config.toml
norm_place = "pre"
qk_norm = false
parallel_block = false
max_seq_len = 768
dataset = "wikipedia_en"
Each number is 200 + 40 x the weight over its row's rms, rounded and kept within 0 to 999. Layers, rows and columns count from 0. The size before them is the row's rms in percent of the matrix's.

# layer 2 MLP up, 512x128, rms 0.263, rows 345-357, columns 0-127
100,158,230,228,239,226,233,281,256,193,189,213,199,238,230,230,232,190,263,207,243,114,123,203,255,210,168,260,162,231,205,255,229,195,173,204,176,227,189,103,128,149,207,230,286,248,104,155,100,148,194,272,221,155,189,175,229,196,192,204,137,234,188,227,216,183,233,220,232,204,191,188,199,214,207,173,213,163,219,186,161,171,205,186,171,158,150,217,172,279,178,177,202,228,197,240,153,244,150,177,204,206,161,167,233,242,233,165,287,242,159,126,290,251,205,204,182,199,145,180,169,131,171,216,213,252,191,212,223
123,57,229,203,228,138,253,156,216,216,155,196,124,211,138,187,134,246,188,183,244,216,276,209,207,199,154,209,190,216,230,185,227,156,164,208,224,231,206,262,243,183,243,174,257,254,204,201,176,220,172,184,168,111,219,168,180,215,176,281,232,135,174,225,299,169,234,287,185,248,83,172,231,156,166,195,182,212,220,209,166,176,168,253,193,224,180,207,175,135,187,220,182,229,273,250,178,175,183,251,166,169,158,190,235,204,217,228,248,145,178,274,206,228,217,170,161,241,205,207,179,229,211,185,201,148,234,214,228
114,248,201,136,186,231,180,140,164,135,149,233,270,163,172,229,185,202,151,238,221,226,247,130,221,112,212,261,221,164,242,182,189,171,203,231,219,201,261,132,183,214,177,206,196,205,129,212,202,212,253,138,178,189,170,208,153,168,269,176,191,170,214,223,224,165,194,278,172,146,210,159,286,236,219,172,175,212,242,196,214,189,205,193,213,236,290,134,235,269,200,213,222,210,203,252,125,222,177,199,193,181,299,183,256,157,193,219,209,222,195,218,299,177,128,190,213,191,197,191,200,181,210,186,146,110,261,215,287
114,169,213,233,155,228,204,165,132,299,195,243,206,204,170,220,158,157,181,219,151,170,213,184,247,139,266,247,188,212,228,205,221,161,274,202,258,162,187,197,273,161,196,185,225,258,117,175,168,268,188,185,226,192,203,180,145,156,265,210,237,171,197,236,182,153,193,222,214,265,206,206,257,182,92,280,245,226,214,203,228,205,211,253,167,195,181,219,179,232,215,185,188,148,191,171,161,189,103,284,190,166,269,225,209,164,192,285,233,187,189,128,295,199,184,168,210,202,211,234,199,220,147,244,188,123,220,165,218
114,139,225,199,235,181,162,211,152,172,211,287,246,224,173,244,199,174,279,230,129,183,224,124,178,186,170,232,123,195,158,242,176,213,170,135,222,297,128,268,203,175,222,202,147,238,204,250,177,216,168,130,192,170,247,151,166,174,204,220,171,192,221,150,130,186,232,165,160,234,192,187,244,271,228,230,204,206,206,182,226,156,172,192,202,313,187,196,269,206,190,224,160,241,208,230,169,217,247,145,287,190,265,233,263,243,216,200,239,193,183,173,207,200,248,205,253,165,193,239,167,198,195,199,205,135,170,132,128
101,186,194,168,241,188,186,250,209,221,176,257,180,170,198,154,200,210,201,204,195,253,234,225,185,149,287,261,205,232,221,139,205,163,211,137,217,185,213,170,181,307,206,264,111,212,138,233,262,157,204,185,187,269,234,231,157,143,225,137,202,141,213,180,213,172,163,298,241,158,182,140,218,226,249,204,184,224,234,167,248,228,145,204,228,168,203,233,192,168,123,153,214,135,228,245,211,165,218,216,156,69,206,185,199,206,155,253,225,231,171,184,201,143,143,269,223,170,205,172,168,208,179,150,188,213,260,255,176
087,247,223,195,210,169,106,193,231,203,202,264,248,172,262,189,216,138,183,239,264,246,218,217,216,183,165,181,193,138,194,237,267,253,214,214,153,174,134,257,192,158,189,168,185,199,255,179,162,203,98,199,252,147,202,241,241,200,169,216,179,186,215,229,231,196,193,210,162,187,197,193,165,273,205,200,188,195,166,227,151,190,150,165,190,219,244,264,139,207,179,197,233,255,226,323,198,132,181,149,171,252,164,250,185,144,224,210,175,233,232,211,168,180,213,161,223,227,79,239,133,267,184,231,233,183,111,230,189
105,240,188,202,192,269,189,219,168,145,202,199,191,190,192,153,202,199,181,226,161,227,297,205,269,278,255,120,221,195,188,138,312,221,216,170,225,189,121,203,206,202,188,238,219,160,199,256,247,245,171,125,153,214,202,231,152,124,251,227,153,164,181,147,188,166,175,234,99,208,207,285,204,228,218,196,216,249,156,231,199,181,199,154,175,213,243,306,160,197,132,180,227,188,174,222,214,211,262,199,176,207,262,198,197,266,163,225,114,255,154,193,252,205,162,184,197,171,232,237,199,192,239,213,151,171,177,213,227
112,162,195,170,185,221,218,276,176,161,212,269,174,237,258,268,170,162,177,112,159,179,243,153,225,217,218,275,173,136,200,188,174,223,169,223,185,286,186,224,223,171,217,158,233,232,107,196,189,202,134,248,293,193,175,207,115,243,173,252,190,178,189,138,139,260,262,168,198,172,229,246,179,210,223,175,227,208,204,136,262,127,132,197,187,212,161,147,239,218,231,201,196,212,281,257,212,203,190,235,207,229,216,214,201,237,211,183,226,248,186,153,168,218,122,129,150,226,190,230,131,177,142,160,182,194,184,213,182
106,210,214,247,216,263,218,119,233,193,194,243,179,169,210,173,252,212,153,222,224,155,194,150,192,209,249,213,173,243,233,152,222,168,254,166,253,222,293,206,173,193,201,193,238,242,271,189,234,186,135,171,205,232,142,213,141,218,232,176,223,166,250,188,214,234,128,195,237,128,161,172,143,294,244,110,176,210,228,120,200,241,153,245,243,177,221,192,224,174,221,198,159,272,187,198,189,182,80,228,157,137,248,207,238,212,233,142,220,220,211,210,126,249,185,150,162,244,212,187,220,190,185,177,232,275,147,198,199
090,177,200,146,185,205,271,154,226,232,178,138,241,149,232,173,228,175,174,181,94,165,247,175,164,212,289,142,152,218,220,171,225,188,192,178,185,220,233,189,169,193,162,199,144,218,202,215,164,130,197,270,208,230,188,180,186,188,127,176,191,162,246,129,171,229,249,198,274,198,194,226,243,127,244,205,245,247,258,175,246,216,195,229,238,166,223,250,201,167,187,185,191,180,204,231,161,196,225,167,147,175,235,152,225,166,212,257,233,165,283,187,68,244,196,232,212,263,245,134,115,163,248,162,224,222,213,163,178
088,132,159,257,144,179,211,255,222,172,164,266,192,180,195,262,248,196,245,157,138,175,201,218,218,208,210,200,205,261,199,196,209,154,192,239,169,297,214,104,174,179,206,193,217,264,152,245,223,224,194,248,195,199,201,268,161,211,171,228,258,186,210,147,175,246,213,212,212,176,147,255,126,150,170,143,204,217,255,217,158,168,220,215,152,91,177,193,120,221,187,127,88,243,218,223,203,177,149,189,152,178,167,279,189,155,184,200,231,172,208,264,276,198,171,193,251,228,195,231,209,240,174,174,211,256,215,205,199
067,232,182,235,174,177,144,225,203,243,168,209,170,225,187,275,229,176,231,184,184,269,238,248,253,158,245,229,236,269,246,171,238,129,178,196,196,182,206,189,182,153,259,162,215,175,114,188,244,207,190,160,195,210,223,141,199,188,188,227,126,168,233,257,126,267,256,185,223,289,203,204,242,175,291,173,225,228,133,235,285,215,199,219,180,245,229,283,201,217,223,196,217,175,183,206,124,167,240,147,182,289,232,200,190,172,210,236,229,179,173,180,186,228,162,186,91,212,193,204,221,273,227,168,196,133,198,218,257
# layer 2 MLP down (transposed), 512x128, rms 0.192, rows 345-357, columns 0-127
091,170,201,210,190,214,195,204,203,184,187,152,156,269,227,176,191,162,188,128,239,153,184,237,217,176,258,219,158,166,219,193,171,243,206,189,190,153,146,207,237,158,177,225,196,198,193,166,173,249,169,202,168,186,216,138,171,126,187,234,206,165,225,149,227,168,164,287,134,230,182,151,196,127,221,197,186,234,184,248,126,221,178,215,157,225,230,227,231,190,187,198,167,262,118,158,104,211,131,195,268,259,227,231,160,239,196,257,160,309,282,228,229,222,161,141,240,214,211,158,102,210,201,268,131,203,228,166,165
123,216,179,232,160,154,262,234,196,181,201,171,149,180,222,282,177,236,123,303,199,244,242,206,163,183,200,215,196,225,140,138,158,178,138,183,186,228,191,227,243,179,239,196,232,196,207,270,234,213,123,172,225,113,121,255,186,193,165,316,183,100,170,221,224,221,167,270,220,203,171,137,149,199,179,186,202,256,234,192,189,243,167,161,179,224,140,254,240,164,197,212,198,240,162,220,149,170,234,160,185,203,122,177,234,200,160,196,186,180,201,257,167,195,241,100,191,181,191,228,204,186,137,236,188,204,176,193,155
110,249,159,187,168,222,160,141,275,162,197,222,215,209,138,243,235,231,161,178,201,186,265,207,241,137,212,266,180,170,200,202,181,218,191,214,231,209,193,267,153,184,198,206,208,200,130,194,214,121,131,264,231,204,144,204,179,175,200,205,174,206,181,274,231,283,257,210,77,227,223,225,158,96,135,225,138,192,156,214,302,188,196,222,192,199,230,270,204,226,182,128,206,234,216,308,225,212,200,219,194,260,181,249,213,232,225,163,208,185,249,226,186,209,146,168,208,213,212,199,246,165,229,230,255,179,140,202,186
132,291,239,204,184,159,198,191,283,196,182,222,222,166,204,206,263,179,209,171,185,207,211,210,212,118,292,219,140,183,187,141,204,230,189,175,201,240,182,234,187,203,168,228,142,250,164,149,242,215,216,214,242,183,181,169,216,147,227,296,206,200,251,188,251,138,231,260,249,193,169,189,189,229,148,197,154,184,228,132,253,191,170,239,249,206,233,196,220,291,212,177,113,209,211,319,204,217,154,211,223,213,150,221,230,191,285,215,214,252,196,209,218,188,80,208,183,174,210,218,146,182,196,256,205,175,198,184,103
140,147,230,190,166,190,202,166,179,188,230,199,258,158,231,174,210,191,240,222,219,247,146,162,178,199,208,179,184,259,221,135,157,196,203,199,161,265,164,266,188,183,276,246,213,181,208,149,190,222,187,192,296,128,188,191,133,145,143,269,220,200,241,223,152,180,166,206,235,216,173,150,286,283,190,297,217,166,264,175,187,146,223,202,272,220,252,145,259,194,154,172,159,237,182,210,209,231,195,220,199,221,202,222,176,201,225,207,129,211,169,208,178,65,163,269,169,223,297,239,222,181,209,238,182,193,207,202,208
093,221,179,158,177,169,204,206,216,193,186,139,179,225,210,138,266,183,167,197,150,224,201,234,262,167,242,196,154,214,255,242,192,197,213,191,202,137,165,168,230,305,122,242,247,247,98,210,233,142,210,200,256,214,205,230,220,129,211,258,247,262,165,227,142,180,179,303,276,166,256,218,121,239,212,242,182,222,218,166,176,215,272,227,235,173,183,126,196,196,192,186,226,209,160,188,191,210,211,259,215,215,214,118,157,142,191,189,204,246,227,165,223,244,233,190,177,161,193,118,246,197,241,203,175,153,147,259,206
102,128,289,180,181,312,215,196,170,202,138,159,154,236,177,190,177,268,207,184,237,230,187,223,230,159,231,171,183,215,188,152,149,189,257,213,148,191,142,170,245,186,140,223,187,109,208,147,225,213,224,284,203,243,234,188,237,225,238,182,221,137,185,140,198,252,224,166,152,208,145,215,166,161,224,203,205,177,160,261,159,171,227,214,172,251,237,166,203,215,269,144,98,178,182,206,210,278,210,237,258,144,235,213,168,241,209,208,175,130,214,191,205,209,137,230,156,154,133,159,183,188,171,279,183,186,202,171,242
106,158,205,214,242,311,259,221,172,255,182,162,208,278,219,195,216,179,281,145,200,145,220,184,222,176,226,182,200,182,267,187,214,225,190,228,215,178,164,193,162,194,220,252,221,184,228,172,254,270,230,152,197,274,237,201,170,223,233,121,151,249,212,191,204,214,278,191,178,168,192,282,196,205,234,200,218,164,104,235,198,210,198,219,246,191,228,224,230,217,250,195,151,246,150,154,136,187,273,296,320,217,214,191,116,266,160,213,187,175,162,236,221,210,188,255,211,217,202,198,154,266,200,231,184,203,210,160,231
094,163,230,243,150,183,247,206,181,172,306,211,161,212,149,232,232,186,196,283,193,176,179,220,244,172,243,207,196,255,216,221,200,153,236,163,160,223,228,180,189,220,215,215,245,144,152,194,166,315,229,259,205,213,210,191,207,210,294,212,154,191,240,195,204,270,209,196,205,241,208,259,181,248,325,215,197,185,176,205,127,213,157,175,218,238,165,214,219,199,259,181,244,247,284,173,166,202,193,203,206,177,259,286,155,254,213,217,211,267,189,127,205,151,255,246,214,199,216,254,261,210,211,153,166,235,168,172,130
100,230,179,168,205,145,155,210,224,215,228,209,209,200,207,180,140,174,160,171,201,222,236,148,230,177,195,173,197,153,171,212,203,251,214,196,196,219,113,170,287,163,281,204,184,89,202,234,247,183,205,179,213,233,192,188,210,183,157,231,239,219,167,207,174,89,214,221,230,203,221,284,165,234,246,226,259,154,126,180,140,215,206,136,214,151,173,176,154,202,187,171,164,162,133,195,133,210,264,186,303,127,154,174,241,201,220,166,178,135,164,234,269,209,143,207,241,142,218,230,136,215,273,235,234,189,161,192,203
112,234,331,223,254,232,190,261,226,179,140,149,126,104,161,232,99,241,190,163,177,160,141,204,203,214,210,217,211,201,140,215,226,200,151,229,221,239,222,133,191,204,231,162,254,219,192,203,219,228,164,270,126,183,240,191,195,141,225,216,181,211,204,189,157,230,195,194,142,119,148,164,172,180,184,175,154,230,177,222,174,202,172,245,163,145,117,184,193,161,203,173,226,197,246,138,198,208,186,157,316,243,202,231,211,138,168,128,153,224,249,218,211,222,161,147,182,182,164,222,181,190,211,183,186,212,250,238,224
087,182,285,230,203,213,232,225,128,273,251,169,189,167,210,253,209,183,184,147,214,298,271,205,219,171,205,158,131,229,172,200,218,210,170,278,184,233,166,186,191,198,161,154,201,160,258,221,190,233,232,271,111,231,205,257,188,171,238,168,230,259,192,179,180,203,187,262,225,199,144,254,144,183,217,191,205,151,175,212,157,253,189,178,178,262,200,186,196,192,192,180,65,187,277,167,157,184,227,216,226,195,186,188,288,189,217,237,174,167,252,225,131,220,98,144,196,155,211,232,186,257,173,193,200,229,239,218,194
060,203,204,230,211,265,159,255,234,257,237,151,121,151,218,122,204,170,138,190,174,183,199,250,203,185,145,247,186,214,142,122,223,170,195,183,208,174,211,165,233,137,172,186,211,242,147,236,226,189,272,211,236,168,186,123,202,183,161,179,257,235,213,224,223,223,86,179,197,148,129,162,213,222,275,212,133,148,164,217,163,199,145,184,197,280,212,251,258,192,139,162,127,185,217,219,223,202,215,226,191,221,150,204,195,253,190,187,150,174,240,263,150,166,229,181,163,235,201,276,195,175,180,160,183,118,179,241,165